config.toml
hidden_size = 320
vocab_size = 7736
rope_fraction = 1.0
Each number is 500 + 50 x the weight over its row's rms, rounded and kept within 0 to 999. Layers, rows and columns count from 0. Numbers have three digits each. The size before them is the row's rms in percent of the matrix's.

# layer 4 MLP gate, 1280x320, rms 0.138, rows 567-654, columns 160-319
103:518552592395551589455447471452529425502456546519509495519549582476605546445498510449517535559464495520478519456461597461522423464531405575484407424478481545514581499612439388559589471542444472485471473516482538430526573407483506595548543550437541485509490501521430536431511541556486463538521610497605482538579468607504498466439474471490516554492580460484479534458483537444506474563516516574471523447461588620630513537497539522574540437486578539439505501443506504372524526501457456
096:570580614457458486479496496421509530423477469424431502497516521468501403526503447429576515510559509551497452515442466525430426570477505540517538522538576431508495530468487510470564466550546546533501501522559481576542468541534564572448526562480495504595393470398471404472495482575556518513459513395569524518590510547493414495448527478573541486570571460436397597491587456482481441509509384446495549523447460524470530445494407613452453528450530493473485522481584516524535488520533544
117:485584503537473520539504495567464399516558516579476478584387554513453519573565585523575583541492521581542488478470508472513530433464587480499532501482540508413548536444459465471490541529496471523458525540349521512486521507441531562464459524425430465561433504496489551516455547487426469413462512516572519475432408527498461512559480477515561500469454466438512496432575486476465517488489497406467460443549430521544508511492529494453545559574521597445537512425520489480522459516539461
101:413497543442449465417508510464512534589513532471490510527523440507452516557433510384475481583492459454454457381469513538474489490411655479537450521501541475509562530436508517485569579489530458483613444432413448625452470505580508565480351523529475448455473457496545574447484461515500485513522470509448504494467549508501467512516502537553512575487447511500431503600470415525506435430566442537520457592474409533397517464547511496530555510434477547471442488612466550495512510518519576
099:579455472421484562547581475546519550563568524434481502481412499535553594539558558541551520524467504489436519564569438546567470510500450467449472508450536462526625624513536472560481457536488465528483451428504554523482518500430532565469476505572507588517486544461444514571552428566443570458530424478556429552447541498628503418630453452587500509530549464515510653595516549487525427417454489541558528424480559423533516541552496455499504490499510453527429558474545461480474494439521506
099:481522416468490543487432391515516504503495471511485531497559549562540450471579427470610522567528444458537486532531473541543446578561491555515508478545517547538484464585524465580502486372522381499521503558447432435455492495491393503515538480502459559473419491538396508466486487509534454501445583428490637570476504526432515497539516525571516537512399492438542523407565518549518487392455508503503503598516588464445511556460528503529503473546402472455480510522494529513561423450561551
100:612517447493472508541486519506535518595485605466460492546481569515507463557541337460531544532560435511410422498549403556541589480457461450482481525549546515417512494446499531495488579417564436507486552526486485477524430483614401392553507481538545482487502507484521471519402523529556424487482418455500478462520488548658518496481438541459556524530518484508440459402554488538524496505401472527497480519460523460484565557547441436484548509499469499560528441491496458504540467420507507
101:416469368426514498486490422545501507629559470441490527487510560506364403466504622438562493596570479539457468629473451426494482460452513506595466447562482452466482415526430488484588389475478479424473457530441471510558551496437506525494472433433489451502541487452520497502454505436584532430490497577512526494541497536561469511488423541492383468535368435426540500429506600475576491492415435481572422529549447525471500448466540453600531542501500513421465544525464480559440509511496590
101:482511449533402521440551526605548462426523513525528539485457528497460532421459538499561392435594541555493511569515380458549503440507502461514516521424534541514555563509520461560526536490603510412521486579490500543477527543487483545475446479512508457523431462504487502487539591448448549557462498565631492516564553582439537493527547488505525536486462559564511523435533503513507622466524582429576571512537543437555469487505414499545478505574500431362433550395555444556473491498519521
099:505555574453656501475442528552499529464518543571465469547591518499408519581520526476588525502534372505535543521601494463496546411565439565538468605525533511467503490403558535490447490487445432475459555476402461466482537447606545515486481520433503405533397485560525446555642498422503537507501490514475410506461489543509537446481450421532579434483511426455623431525551541501478532520533458490504482495524516504551405517510510553457506452504570430546473530596526455590531503498448561
100:495472471534425500437498486494538451453488609511469442560492496514452556417475547525555471447529497348510577489508384487491498519527535492459514540575581504467492445529467576466553469425593604538556462434529470469464533449522394391545499608505484404522475453513519503467422484578613564519534417391457478502519452455479545494497557523497515463493590363479567506432460505426493475468500496593479559454493531524437544521492425502498487539504437600509432431505491548483473526504533523
112:581461474491436551534544493479554528513495531523481495523474496427478450518519556516525450635501433515441552531566544494615455458403435470533461469484426535505531413436483440538444498488467517441494511517491512499454507441511437389559513592481570512547557492474493582557575523482424463427580494456522511519595514634488487396500489523497475466476580577524540477510557511447497455398492525517544527524526474559573467467456529438547670510496433493539518387510532495500482482499481518
100:472395483525443469497540431515480509638467404522544457538470428532570505434552479474409436546494457507500478538487553490565493442485482512542602558465519458463502506493505476511438514480466510492485561507485530467457492576543474551436478586491587452578502525547449481579590562512520507536507494544429586504466479566468488419517499416533463506514512456500478388551494388565463505437452519513559501578518578387429474531627489632516411484572456554476556522615525495485419483449540513
100:419444483498557481555456585533490622493467558458514501495596478496556557473567502560494447507407522526486514507378526385577493511443345563517502532499525443543446526441456413488447602499491465449472570490484429545476564524464561438481481498495467512540486548558498535377534513521523522470550436526460485539563463434453478532618444518459563558444511562481517454502475518475506483499473417563445492583492453492454562383567410500564491432523516531504499439508487544487516512506607534
104:529523503502558432430518489445435477524476525557465565416508495512419584448459555542451585447531646545489469563527562530435498493503574548526432514455524462508513620508492540521481464480508516555472445467492641517470521438476480487644497504576615457532514489473609531510543400553573467517482492449514447582461498614494405509486441524554519550554562461599499538547560502484515545513473571467584511495502461486526579490575355394470542461512504480559482468490475449524421450532478539
097:448378382588453561480597484646465393585504487500464477505529422495544473514496500461459404556517418520522507613496487505552469536513409573471456541483485580550550507537518467512483500511556480450509497468490535452475440533505443542552510554554416526476454511488526568472507476492487477509494602501469482452515518492456475533505416500511527493568496574559652493502448497548444540517524467577397446450490578574439528457545543481547429513514516528439386484497627548549540533483509545
101:477445511563543592539475567477406493578501477385529515510481489512441529459548511520526486508444467410506496395508436510482600431458495536460532478478427546523507568452498476518524508525450467568473475484493480535529516500538531494686481525467450418465531513489482462569456528503448538470481480594449542407554468611545517453537514375503550401516543425499512455522361453534495526447477470494490436510491456457483490562433515472443584484539451509506572444412510547521479485507476590
100:528408560573456482486539499488536478537423455559535560494511567481519594490475445513531507461583484438477500525542519584564569600446545466517508479516445532451435455509503522514533544528445517497540511442501516512632530476470463519561543483499461578541491409521504502517460531449473553504495630485469578418502489384546569522628490553561501536573514430422465415513472466464483539555507476536515496452431470508433444478540477485456511370523583491545503478523486469422448611559444416
102:560584457509509568447502477541548469440479609482436541553569503505577485451507487370479530491449510519482447516511526505499436498494571480487450459466545432517551459432486541461425562526549553448480444550524580436547515419555462449445530488509512521475423480531382530435613418573523479416510555539515449506548544568522467473572528441485487522462501426507548439529474425493499552511510575531486545491513449491527549529540475434507517489479516528495529526456460391516533580495587510
102:484493567499592451510503454458500523479561498509505535559567529452653391484479436452437538470440513457474420469433500572484544517495482509486551480514543527527561494501483575497509613422553471486458464443527605514435539548526463458426544481431463466548519379455611401503681539518459446525540506525485512462488448515510498502508566561534455490478453291565397495541586577542468503457500532441470556455473479541443409496544496427494486501511542530540537429479477508506510491528465521
098:517521546485578523491435462407578503446509465554537426543457546468495389545486492412541546495482480529414530463500500523463564417540512483512537493574543486419462589476550478579390450484439503526487549431505469442490496462474464560526500567517463536499571565383541514513516496436521445513588399540481525508449487525538476476524446495501459513644485487449477471590485530518529440470500453497429494440397429577553565445492508474514430495535560464440507506482562434558470604493434576
098:536532522524508454576546488438463450481535480504503443390514541516542454454476564503417619462588518451523466509492382457371542424472556438436568515553517460540554475483461547522545502489521533519450442491528403562484587507476477506505489498404573536510539464445532551489519477438575400461575545522558508541446574518496494537530490526537588567551530578523468521463418501493498552443448556523512419519565544479513502578512471463567480600481485532482572535508554537442486467493551445
098:556472562422526554408482433556457430448549490547531396472442527580475478457516446466557505566513494584483431537497497448432489523444555407532553453535536515518434481582555472512556499451508460470396469496554493457574508470519490515544481551475570604467468486500481462474505532497434481577569507575577535554539445509482412494493524479564433492524528395475488507482471404485472505476454536445543459468558590518479518602498436553538499516474415489467544530497524506451438473477379433
098:495512554506523468468523467546417472493503517638509484454520468542397481402478601592496501552528413498504513450441434505388540622442484583531363480508507500510479340552505531502476518465508509525527472495523577540484521556575472535461558509442424487458517380552500523489544548532457435532469452504389554531473509482427514559497525480536492484555497517591512449428419522530486476412419462586521526455591491432416489468502476588465534539540448468580504454428563512591480564492440501
092:503550464479452539463494463574487507545511570575471490496444573500512602497463502562391562538520450501528512456509521467435498525430407428448529457498537449589540524544492594481514463564559496511523522503493571607496489509570450409507378416479538451503537525520529463518470455556520607554506544443359504532433569464469476481511472516542499536518554492472475488483548428444411477491495616445461484495632469493519564470501494535514518447446440533512477555507477448611461595533572465
105:425499491417523574498495523524444515536445464532489492461489598514519515492534511472529481483679459439452422520482423475478493458549430558616577517568528465507455510518510461499522553526548493533504523505412525528451460534487447553454488542568438574564425480517490551431471491453491571530503450444490584418467483477629421434421404522510604496480485533584523523555509519449480498499466560448447477509471496421506484473531503609485586515471512493497564509462479474444438523468355591
103:475466511572522550509618514464472589447577563439505500457479533463480460580481523506487574464579465489472507455499485501502501532438428494463474589493543504468474452415552561528489464442504522579472427395608472428601419497534407466438601465520436505545569492550572504485430478475520582516516560601428410553438474566511434480456571460476536554514518526463580522475552591388435581490488495570525610432495463544542380560483530547453520507535553468517507493497555470504527543427415465
105:444504521481473489465513451518436512520563503426542480455475525497451479520470411573513465511547451504510417493606447458444503565564473444407469500562547453571481537465585413594480544531539457484543533557450492479469361455488569399529509462534535525477591456441483591448554523465397536598424534447575503458527426449512565544521525420412517446466530497523633520593477541495545573478570532460525505490361575526477527478485462562524538513413519567502456454517528474462478427511368590
101:512540444460426558521482453539490474386488449443507460564479487499580444468476573475483548484551410475560475493455492595389538483518489496417487534559611589557556553448468538492462534463549504470572458480471471491560475578519548566490550447366526473543536472563494462516489510576580513423557452441557408505446544491544504439549526488578485530421504445433472524455579542494456524524452479455458491505463452425399563487534371504524524527651523578393458556431551412429507551605452558
097:502539458430502421610446479468441469439467449544522584476440579571435533450487429482568439465562516443511468520493437454420440475533476515515493459367483559356549479594514390478501539457576546495521559508485488606511573588496527481495528526538460444541487480432571602494507497473457457504493455503497434498449532495457434513542452440530530501449543468463583553483478481463449584490536450471497462515487514494501576492439496506425419519518467580467552486524440491478501441541411508
096:561538496470520558561600516467528578433573568522437511472435478513531514490511483474475513443457480460554443496503419540504517397591455399478534558431507490458449481502531520513551549520436514632476575448452483486529541524548446574444493527524508411479494499515418492469563473489529457471532403521479524485512552550539505538499421414550550495411573507513456394535496480521445442525483515481535501473461455482434529515519479517450583502474552512540482476495563495431510540458497493
101:489465545473447445640402449499495514547498521451472551520503490610558475450658470410638411395478592518378610536529478505477445499473431595526487479533517438491592563444493597523466522469450529477493556456474476548545549472540498417499502537585480510522432483528488535535532463498503539475428531417509514445455364460558461532573465491473561528514438510472442517494478507538444444510497568448413505443541512531496532583489498503387517581530419526499497421524559415532538449519498394
103:528568398523552545544468492538459437608547451475517473485565452469458530524426389505469463413461413519470460487489452449567530520520481630547488449499525534497531531562561519479376489577468467475517541477553578474490503372429505478463551511523420510555574461541498572516488465597534453536444487484542448465382499536486432484539502489540428467491463598500564478523442492484601468412495542527445463489520507542493543506538552493539457581544467513602573451426462441470462527540530454
102:557525531538541473389446501461408450427545481567572569601535461462393489395580488563411515461561456466531507519442486511495470475470515568590509460399527506411499480529524480448570522484513509461443509481465502482592539508486524483475552485545551533585469529545533450419472505533580534523581493413529441475433534396417375537494484492518459457543430547559540550526491523443429489461513470512463471503464441490473565518596512556505497439552489487488520408473574486479420540525451509
101:466557546420429458480482505535519474526431558601450550446533455473456555557619481463552625520598505543552539502404461500406501491545535445426476497526533398570464461465541508515510505501495546420556428513553467512521467485503504437589437499470513582510488557470494455541537399562497520495454536547528497482481432540443472480532487489487519501405524424495469491555467417407580472492575504504499534471547537466510472536555522464543596537460488488540516513548522531535532527502500536
098:512551481496543457520456527541457540530581539473573454518452503501461489561590477523459453459507466453433408393542502538431401517468482468427482446580499459491474576385550471478502580553572552556458560470529442538493501509574516481561488546469506501580475520424467577506535478540478542539481477529449431504440487581526531514472449470519520496548523441385586581555489539431536491500585539397532467473511560522547564552489516467449511401477483531396431599565450587492504511520500506
103:420517426502537545493570550456568555634492526430499477445515424558525467476507488426479478520558352464553477411511511558497557544520493464430493560472461515558406486416490493583477448436452494480509490539505400476470475429576466485430473498522518493432544482419500493477499488496507543480397443522616549459535598512553598571449508536473503377517495467573522423531474534499507484576523554485421575490511447425542520503464497513470515436614484471456513543484414495544555472456436505
096:450466547513516523521431457626472501502465512487484558493426572543516491557520527494467569503533486479539542580447426538576427441590538447420574466456492440509569459554500516450486559452459399503479586592501524457407470502448467497562599419392563477549539533431492522452589549577484468440542548486551547521452495523497569517513525510465491386513511491590507472551548498491491557535506662374571522534543549466522553491540541493517481529447517599498442512509485351596533459476444488
101:585463508486534582476419439510565376519446472490402400559460470447554545594425418493393448505470556513524479496512497496560420470495401519526489522453455450449502465569456558511534552511593484530464488470502510509541473451581452540563464497515520476548563484446503400499541502559519416531512499445524510543582482506464451422496514475521454561558401450470431538486592512482496394506455432588472509489528432524468391524587488436474516470469561482579499471515440517452431553456510480
103:534570503619511494504529590498524476551554484531364505486525504444472461498505422505509595507534488608546471484435500576521484489568480399491524534562518564513462377389573575569452509506466555494552534490429573535532531501430467511449530516410487512431580539455454481419459529489537555468453503501414579466539498540464468423428467444512504414554428470469544506524493546390487518508568599571485520430543492556477465465558537538591559443427507531552471482372473503487560547525552518
100:489581505581563495535421559455573434465443539484427485529520447524436505560515532503365466535539454576581541453470472530512543418458523486445423617479479532495467476431512394479554547495589541467476541474490548467541479489510552479463480508506501465489563450418539517480403467539495474477506463508455536583419456505484477573484522438475548523523466449490511524574518512522457499506547506564469552546491524509566502517516571498688489520543531518529526425474595453573585527501549548
096:551535535514558480496420450480443535520476484479512471526537536578469557497502549507585512473624525631479515550585402421460484510480711516524537456484473434526564508438529530501504548524565405488475522549465468458529482527449554484465654599453497505527530458515498497448513515598520463538548547473436449517562488518540510510493521568452578517492519562463514454469493538564491596488582596515450463497515558478517517477489534475491672493462378510503537497475544502472384542498441518
099:553556503453533446513473496481557421501494503543455463576437570605576532426551516417537367534558498588453541503478556479453432532630524562447590484534443506394497490466568455500466504475502457524536485545497344536557539489505586545417519403476471478559516444491542482508578368544501488562431484489550424513465515478611516533454508570492490608505453499499487472483462495488533525414494410456522478528479469546584426559485597491486406495572565561552546452518501545465441516462529427
099:561420527512519525508518514435435545549430452514545545529556491500498486429526541430486511488488512508533413485450495492514546564539463446482569490542547497523452508467619462520488553512515453516565507430566525521446537519471518505519564528554452468486532474520595438440510584513514483529444525426520495442499552521546417475561431456421452475609514527518564547557426573506615548451538454420489509387496482471470540459533537497549504501554391589535539473528467570335488430388455651
096:498514478520469501559449540496487491463506483542562461514545516395427514492455521508607476560417473459463533547518594468429533420570510467528536548522358452479389512436538548590479567531396473525479543546363529496458474477571422529492487521481478608503535389408524480420478479538509478547533491391515615474526528467478533511450505536555439477506470572516557481477465597492457582556548501477486473522541500515559480503490499480616607513490466556450412598499502571464519493570552438
104:413522384561512519472443397580568413456497439564504534492440464476485493434524503521502490516528470551567553493475448513548560496476477497457483482584547501515473524535487546430482490503517564564505479489415516548448522468459492465567513488415371489527475501570468440452479472469471521542482621484531472538506463430446564460531501524503495479542531516440550496504568500590490507458512561575460533501497560595472450584518502578584524493405514469440527467415471418467529508452450463
095:442586533583548567493562513531548514490543495516435503486407491518490544555587514483428485561497527498600498530445484396466485482539549413471417562562551421496497444433479500461447492434489510491616536490537502512438503487540539443434435426545550384415568531552512497477422467524396487542473493450441391507517395498432481459529550527503506452515460527468545500472474596445497457508491556554497481507546581478507562479589474463552590525507430628514487423511486428528518540492484546
105:400477527460517568480495487491415448445574483532442496436418519438484414372480506557543414590516540448417585472506501509591456460495447462527428517530463438508470532470533530461485505468554448537472604660575493570446470582477556442536524566560470451490623452508517488586465525488508467518430512526462540459514556628440420499490541465600512505435534524516465433493524555473468448512499506521530487491471496583552503472523557505560611545522591422527474520468545379484499515567544515
092:534487480565518578447561550494467457468431483547498605404520516412458449541462496562526517537438489585536465521572551532569456447450551578445436437508544471572460593523521534498540420483518530510468487526505463586514503563490451553477518552540511471523520509512516495495523426501490535510532473600515473531517401507542479445427472506677589480412533488446448526469591542528519445581526425544557520533476456582513516537514497464596548524474443425455489508396524504440640464486514538
098:502525481488540677469506620588404518514478540420547578501455542474520483557500547522439402519463444500443477473478403506569513448549541463563453522508484509467473529513395512543516407455385477437416505467489419474506517563496516624489551474437487592592509562608481538612468560499410550477513495534464459473492515430555420516521592505413557485506443496459451477499492483413454530576444542494532499476401568454484493552510514560464434511534559500400419445451518481516494469473526461
095:506510523438562489572543550486569518490446434490550477488614495448404488479506435363429567472499514535541553414517559590449475572558493593523432494554489552537487371510437454612434507533504493419484575565522448493543460478509499484494499411492495464491479526495528423514613495528442413498445389472558515457488502570552474415525539424497494580493614516551552564517529512484481495433585393459469518532466508497493522441492430519529503524446454463506501607421565512509556502486575544
099:516542446488433457602515481404450592585609420510497467492503553442483495450366443484436510574519413530498456516443573559554462392494453508493534481552471460485484541460442554527504501563524449508495535518566548521573439575472511499579423585472587478552512542521539470542432496545487510538488449680514479477433497578478538529502420436488536452507491550466541459528531526577590486610461463458516611436529397499487534502461493493482573426510599483520465467480502509594437512510476523
099:506452586604476496518417541499437541495549519542524536517498423595457604389416478555552426531520516569515522449507467558492508530423445457501454558499455421407518513532551508550539531495564610439547528568563423530495535401490544530524614558570493504588575493476539512477536487510455533484451502514483508509511415449502506408499503490548592565567478413477555429451544529482545455406509472459526541401621538436440416489485437489537472599555522439654495522518496544531439513462468489
098:511379599548550418487533513502546435543451507499522529543545561537498584507483470511465565503373449618543527419469546515531494560448545463512459547467554478543478401429558482494501495507616498477523498543511462548566528463517509509632454527487482454579433608454561487494422460498506388456433496612488530487541494573438526547477602531501476469437358460501533529477447487466532463508437465525425571517481517443541478429482523515482523465546531463509559491505561445428480500507528574
100:523461518469443547535495534477581515545541436423521494448491477537448521498576494434461446558538482462535493492472519524565431446545393454567558479428431510515499432433557412489445530534466501554511493582442504549561537497463493374554551515525443533523477419416542507534575528496591411542518357519508578540526516472514511454602377443482522496503541509516463463485404525419518551407446460556534492520477503496500419513508465542516477446498512579565515455459456379504504568472511578
099:556533554449604482538503527442466435495403553521499511506473543415474501495465401517549482549570539473463462434517421532387496457426486546424521534501449501517447452552507553616475459490413604617409465518507446522477486480451403554554467572471378539514535556533481490473530469465435492532594431465460532526555568485503502487469479504557500491581580491479487556568545562516454412387487508590531498550555485445551415504549531511601540556570442583554445442468420538586498499496510489
103:491429473566475542494445554397462523562545545541542463505555438446533531447521553535611560537436484472531476542535485501500522554547549479440499546369484482467523398504528526464542401422412535484492535462493566501511480423454444488491473521489493510517487439452497503612480492479506558592485509570537526474542517523509388380489498465555531483546453484446611481503570497505488505533553448495459543534509469504427565483514433508585599495515472491559533545494533442440499523521543455
091:523433499387524559550533575551482586539578518521504486484539519448468536490517541493520527472376504416504522468403493497433528434556468497457474467524471525519469365566598488398401417501446582593510583464497534506494503510484525480526430493608526460458589522509547434480410480453537471531469496512515554526430511542470510486494412579502449462452518507438538398526474516465490563549508466507547505532513517507462583439448515415573447552543472442508528608410519478530624429508419452
103:503450505447498569500546464460470577510537458434540442516608483407393427446578540571469432488490479525521477383555481520459494495459558435484494456450553463445528562475429476565590499557421498477492488475525497614486545457568506472467541492523448469569425507516465612436571495530595473545517442486454503473548436614569447494468448598555587473537486420521474454538451425496574539514490463538607461504458507506483498490547550541475501519565461499346563490508468560470544515558590508
099:520495450467494492441534544443557417521498507426522567506553474549508598527391485460549520540569439535467504484473480461441471470486432470548488434490530520495531480554511416517525456546494507540445494599447413466435496529473509457427604566530419560505536442521525644528454515520360517562523573458556410505537507502561468474556527482505537533531446505461449567526489537390476549576526563457568515548516537491579547500538546492519504467565452505597476521492503469527516529473552449
098:537491499460468571459471558513544451521465515418492563504517448510481442485548540507421503561490485549434444447492484432506481508518432501544519602466481491482460575477513525478526551460431493462440474471552468487519594455571464434505571491443465501468436551536511416531506443491518443497515401478519494473469562526531549556581472528473549553490599504610497477514490500508537499506426527496441435440516461511423447535590509585476549508478442564427379483503524497440430513480417499
106:527497510539555544536512495561455477539443444459475542493447489553497452579481450447527383424538499503539519453485495495430439455510431514393520440446538479464483456576479489555455493518412592514466544468510526467551490554515531462513557576550506488491542468411566552443558366515411539564465534459589526497561485505501529520495519449494519499505411475429463617461472442499509523514502397441556506531485557493491559498513573483497518547455511516509506502496517529526446482599580390
097:522423460401539477561397422511510528565558518401504539508547612476377561368515513504588577578559527425524469547466500565498442467483516558508488503405523571599481471499530518531438443549509552487633464486462572501549545537498587469493537563523521506491543436526452457520523542545484506514538570432548478413611514518442478413507500422448540466455491454535534509505577457454563462566478489516517543459573484420481554369490468558526599501499438481429496498481525438459492453387467528
107:536443450529480525504545418506546461583525526534449546532547443408465439600498536507545550627481425448511524461507602493503505471418519535450471503502449492565552479471511492502524499502599520468583513543526596451503520459607404406471520543448537474480467445496476501525526540453562475502500527510571555602545531500549547591461442532518464445517481484439470456568468575597562483446477561633470455519588338550621428528503496523496624542506562531452512446510533560437451457406483456
099:508564487466508531512439471574475575428583478465496581540521483540538480471433445492470524494424496499519596400460535588556564494561413508456531510411442517456558384493464499408489444440574531500465447533536416466552489532497445417473595490466514470515531551484460443514439560522617531531435524602567506610474391498387550536559529471451431573462476421404544507554556497393464446464470501461543516519498502506590460502513487416549502452508498439514556540457534480546451412484504462
096:543469513475418547468504487465531481503550513539591525504487457475484470466476549478456529500484496497489505587439541490454507524487521493529399518551454521478545541546439524539414475529453497512606491445524594488563475536376542464470500442571483544481507454453481418507555547453468490521529487556567565436508486508518430519655446443628468458555452573554568438486583432463559472563494550533457391575482502496487463472558460552528517433487463409491441432471409526485388443601639540
101:483423476554417533557543524474485525428448552532473600460520423525477433511517572556465482518553467413464518441567372538574558445466482442503595529538505525521594580536509452475594499485566499527501498569438551570503439448535493476545541479535415465522533576496552615487447512583560509507423362501479441593471549563585398539549442537465524501533415436561463498618518519486507528541485525441607426518549452512441515530460500530505467499449585564468451560476471560419445502575534480
092:463497462469570549550519437416556534514509563553428535498521498537627547403529574440485432586518498480477371498407487483493432484543581537538506546590470530446571455658495524483485517447480484587482518524431502466587567478450514482521476509645468416544506537450491486458549480526553456478519521496630538495456424609544557472522543486465524505543474507463480503541480536510526482530591484444498618553510538563536503389469442561380534517535494519507426601508346539471422418546473503
104:475500394499512577413492530522507485507599483552565592488546556587472482456479452501566507559534476531495464476434505536519462540512527452544498541452581437532498496436568528459489478561377423529504497521540536435465481528581524495492420547514417508589464540422525530506507412583559495449498596514457465503575484411465489550495558490548487565532549467628473457495428521449473534479567400518382528428522500431497497514523578443476507433542493523506566488575532511499509556541518483
101:542431474496509470509534476576525539491514474466512534491470512495558479530496557480437511540507545535500558463418453532493423523471525412487484489529464531481444463484453510478522492475420567508536527507472408455520449521413550509436511518531553516547540487623452548436434520487515493458458478443465558514539472508470532558575523558466542453545529430489511558491598493459504523593421490532515453487610575546463458441469580500563462615471504554567438424502488563530551490532443631
094:479501505417549525576526546579494508487568428505458449463475508520464515380495504503539540548418479495477654520525599498464422482518551501554439531556498471537514562535584527506557409534552464558537332481497490505451533516525468470467487363414559457484589421493587585543527559496472453505449488510497474493535499504449372515502468535455494459519459481478512566443565492455534515457434455467573536428539507484443593418436541518518440471494525509424500498439466491486437458462473447
102:442440444462487482527498572431490459498481543579459416502571439514475421477501484489432410592543449605481500469541443515514433554563567487461558494532541582463550560507555479661544477451562452612558526511466560492421571399471517504493603466524498569476469439515429462510501475560409426467459474439454548505529451468533448507548495460573504529531463520493482525465454438521497473444500501482440568494484547449465500438424554492510471415643475412474481546571515565439520416543570527
098:489501456476426544547563527545471484449487538624477487494472486446499492494479536562602555409524452437580509587448454528518443524556474449531560560528580569402465476572512533539442466615401548451494490520417513485398537420562589541474506454572565485543542470445486538546489537473469536537483512578518531498485478414468478493490559441525465500444456492468550518481638503489555455575466450488409523499433435555612508517505519485523489475498565483552600422432435479453432430543503636
103:504498519483437560474439521452603531499500493534409525540505596501593445464496455551490584403531459567467489484498490623364435418498539547482532451472553533420449515500492488530485522469509552452560488526544538571447527560516445448585459599520415496618400486469442557586553555476472518441577437464585494484478521519584571454520538494515506433501575351560562435625515547537532479495506530567462445532542433542477461463508449474602507453527505545508559480438456529498604663447568653
097:480518589483506497561477527528493544523581476376526500520489514576517384458513470492495617479580494536540476495452495523361482510521532504486481540480456547565443543556467444503517538435528469397426512439461535518444441540488454480480525470392550532485478556504506531443505528480459476550504510424574511462549484499435412514530488458397420527491450478503492464528372490567536409414593517488475464575542417565522517527403527562460497444483465573519512571495539505506549541427465473
099:485491512490541529514427486452427497485510464506469524558548487514517570457616472494499446542454468476472529483501399422416509577556545484541519473467433484485474435508510442454488392526514553570530572551446448507592544556362531528469610520485396492462472582470558462527461487436509520599541531478424624482500540506507435512455493534562491481484543432486451496559523532526494476515528493503529487441497618497477597551521523471512491594507464514517425395497578483571417472550478506
099:506506520547475507507525401545428517499563549479412503521446523521519513533449552436482544518439540546551406476511403483487442475449502537450541492470555508501528480551453522455521441498408490571555512555485503499505556566427526513450403508523501419493525417413447509508455514529455578489451561473520435475517411470455480508508447460471494468518415543508438475535411529447433466550572456516468497455526567524486485529520482430404421443527457563522446467426478549545568526513483489
099:513526526461551549529431542496527554492544509521577572387553487565525472526466636553392493460504471514426468473470460461422571458441439487423413386542541501466592554576460535504467498556579555573438467452563534491468542523527376462534550421550461556560453443542461520471524482539440467532411514482482462499363456553411407550489523411483431551511551483629551438516496460506442487485478517608455526514493546512517515467371483481466518505590459578432460392497527484493465495544457437
101:421489445569509496581513483583556498549576532439521540482484451524523502459515417571503546467429545537591478442604489475491446570591521515455464497501490540576574558467539578508475534580549401498545493499486563525522468504501443517467550606494494568431443615465525459483517510520553463608479557546529514515477488500554530458474472508552501553459462599440436626582513577510542443540463531468494371488550490476471428507462511559547502469487452507422534414413546521474488591443528367
096:509482566457483522428531529499518510573422482438523540484578556489483519571459553485500483485462529574560433432384577516538449488456506463592424441537537490573428464555408506556513512498538438464485536531487374540489471461504582481494549530428571519515555504444436531617463515541469500520456400430596467402481553496495502546444453503535528532540465552479405599459560443480470491563517483568519567490445492476497413482500549506539574506568526505540521486440437513465491453475510471
095:393383465454472513473499471522547350541511555455517535483556467532517471456463475502526555495477560516458518552515542513507562586477384506533518487616438486416526440538460551486407471442475604493536569484457510493442499537491464581464460546531376458614477470549451600580451409550463479526477528541436577495489559390579572428504468470491503492549464461481582523474475486460508445496474567514483432541580528449434486480495384535499519510485380412477479422455449541506469543452452521
100:592519556556465514558646594485529502599592496475594455481472596490550504522414537533521507622472469510545543489504515459417454538381487412500520518563418532593562461422495472494509483499540510513575559494444465510565471540627399553488493458602500555476485521598394384502496457494468487457455517466491562521536574565555492466483496494494497520437410542554473477539486551498515502513565534545567544530489435501496563465551567462516497477519522561484457461431476584510462507531450494
099:501451548446474468464589495507487431591455511490517444458520501600557484550591520505506564448421382504524483570521456498405413454514445598422483552488458485496516457437524480536469477480456490463576429524453519497557478512491490353496463514459478452477354470493527472558497464480452479465472533386549481538524509497482606523458441445564481461543421452462510611509411488502569503508447650662457555475420507430556409487501443539530546618495544439538564533564480570545626525448488423
100:506449523507520478459505490514483464451487516487515459485550574538412603563447599571460506488472403431429467436432455485499537508524505495534507521513450506544560440557503443525517536494641573557496549457526474514563486454531553570528453529524504517436534528495514505472491472545489491521469467584419503440532467422499407503531408475500415409515530524522511384369489470463482478543478515572515567541497512539496517466495565520507536489549497499468576433517433436568397463448498440
098:478499488463545446470461405527495511515621451463473452569624570447410501499526568540540553553534443548416517495518344517480492565532545586527453541502443481506443437463447465546517520528426411462483549518421586466476408514528459466497499486579453562517541544554512480532532477497530463519535512526489500524395545539489533481465449476452493500569571473454531572495465357495495455357530430458536427449442507595449564514617454515493495545453491517415515516589468497407565531546490404
103:434504472558525488528518351549541432633583521447524479422541500524441493598505508560510502509543472521432398501554442525541438438532468431543482500487525498504389500420448564529411472545508572502599509502558519468539442477493464463446505513522525483464494507487528576518473477407528461602491465478491508523433420470536467488457416543467394483566483595445548497447522529479531422534463589410537567513428453462512516588440478446526588506564504665432456469519502441546526518516469505
101:516459591455608573487468604393484622519485470384565532488452526532551490455543526523429495428540555426462519501475518447480503518567544577495395520496557512554512506470617451505539483544428463507533448425507506501496413511465407457501464458532456534497522454450477509473602423538400494561652389490482469489549476408547564526510536433462420518585447569516572543491622511536446467543459505410477615571551528566426518548452484516473550435451517448446439495496513528496541541572556487
103:525504455471513543396544566466488552484471461512422517468567515581516541442425538508509521554481495450475450472469552463466526512516441522448543524532462533547468508435516525448544476392567496532421577555515520562401517472515570481628526432440540556602506538458511588563571432580490447539499474456470521546509434533543487487513560475512493515420526542494506488430578479542453455511485481521519453345517488539564358497485513568448530465465514529514569444526497494482441485462470485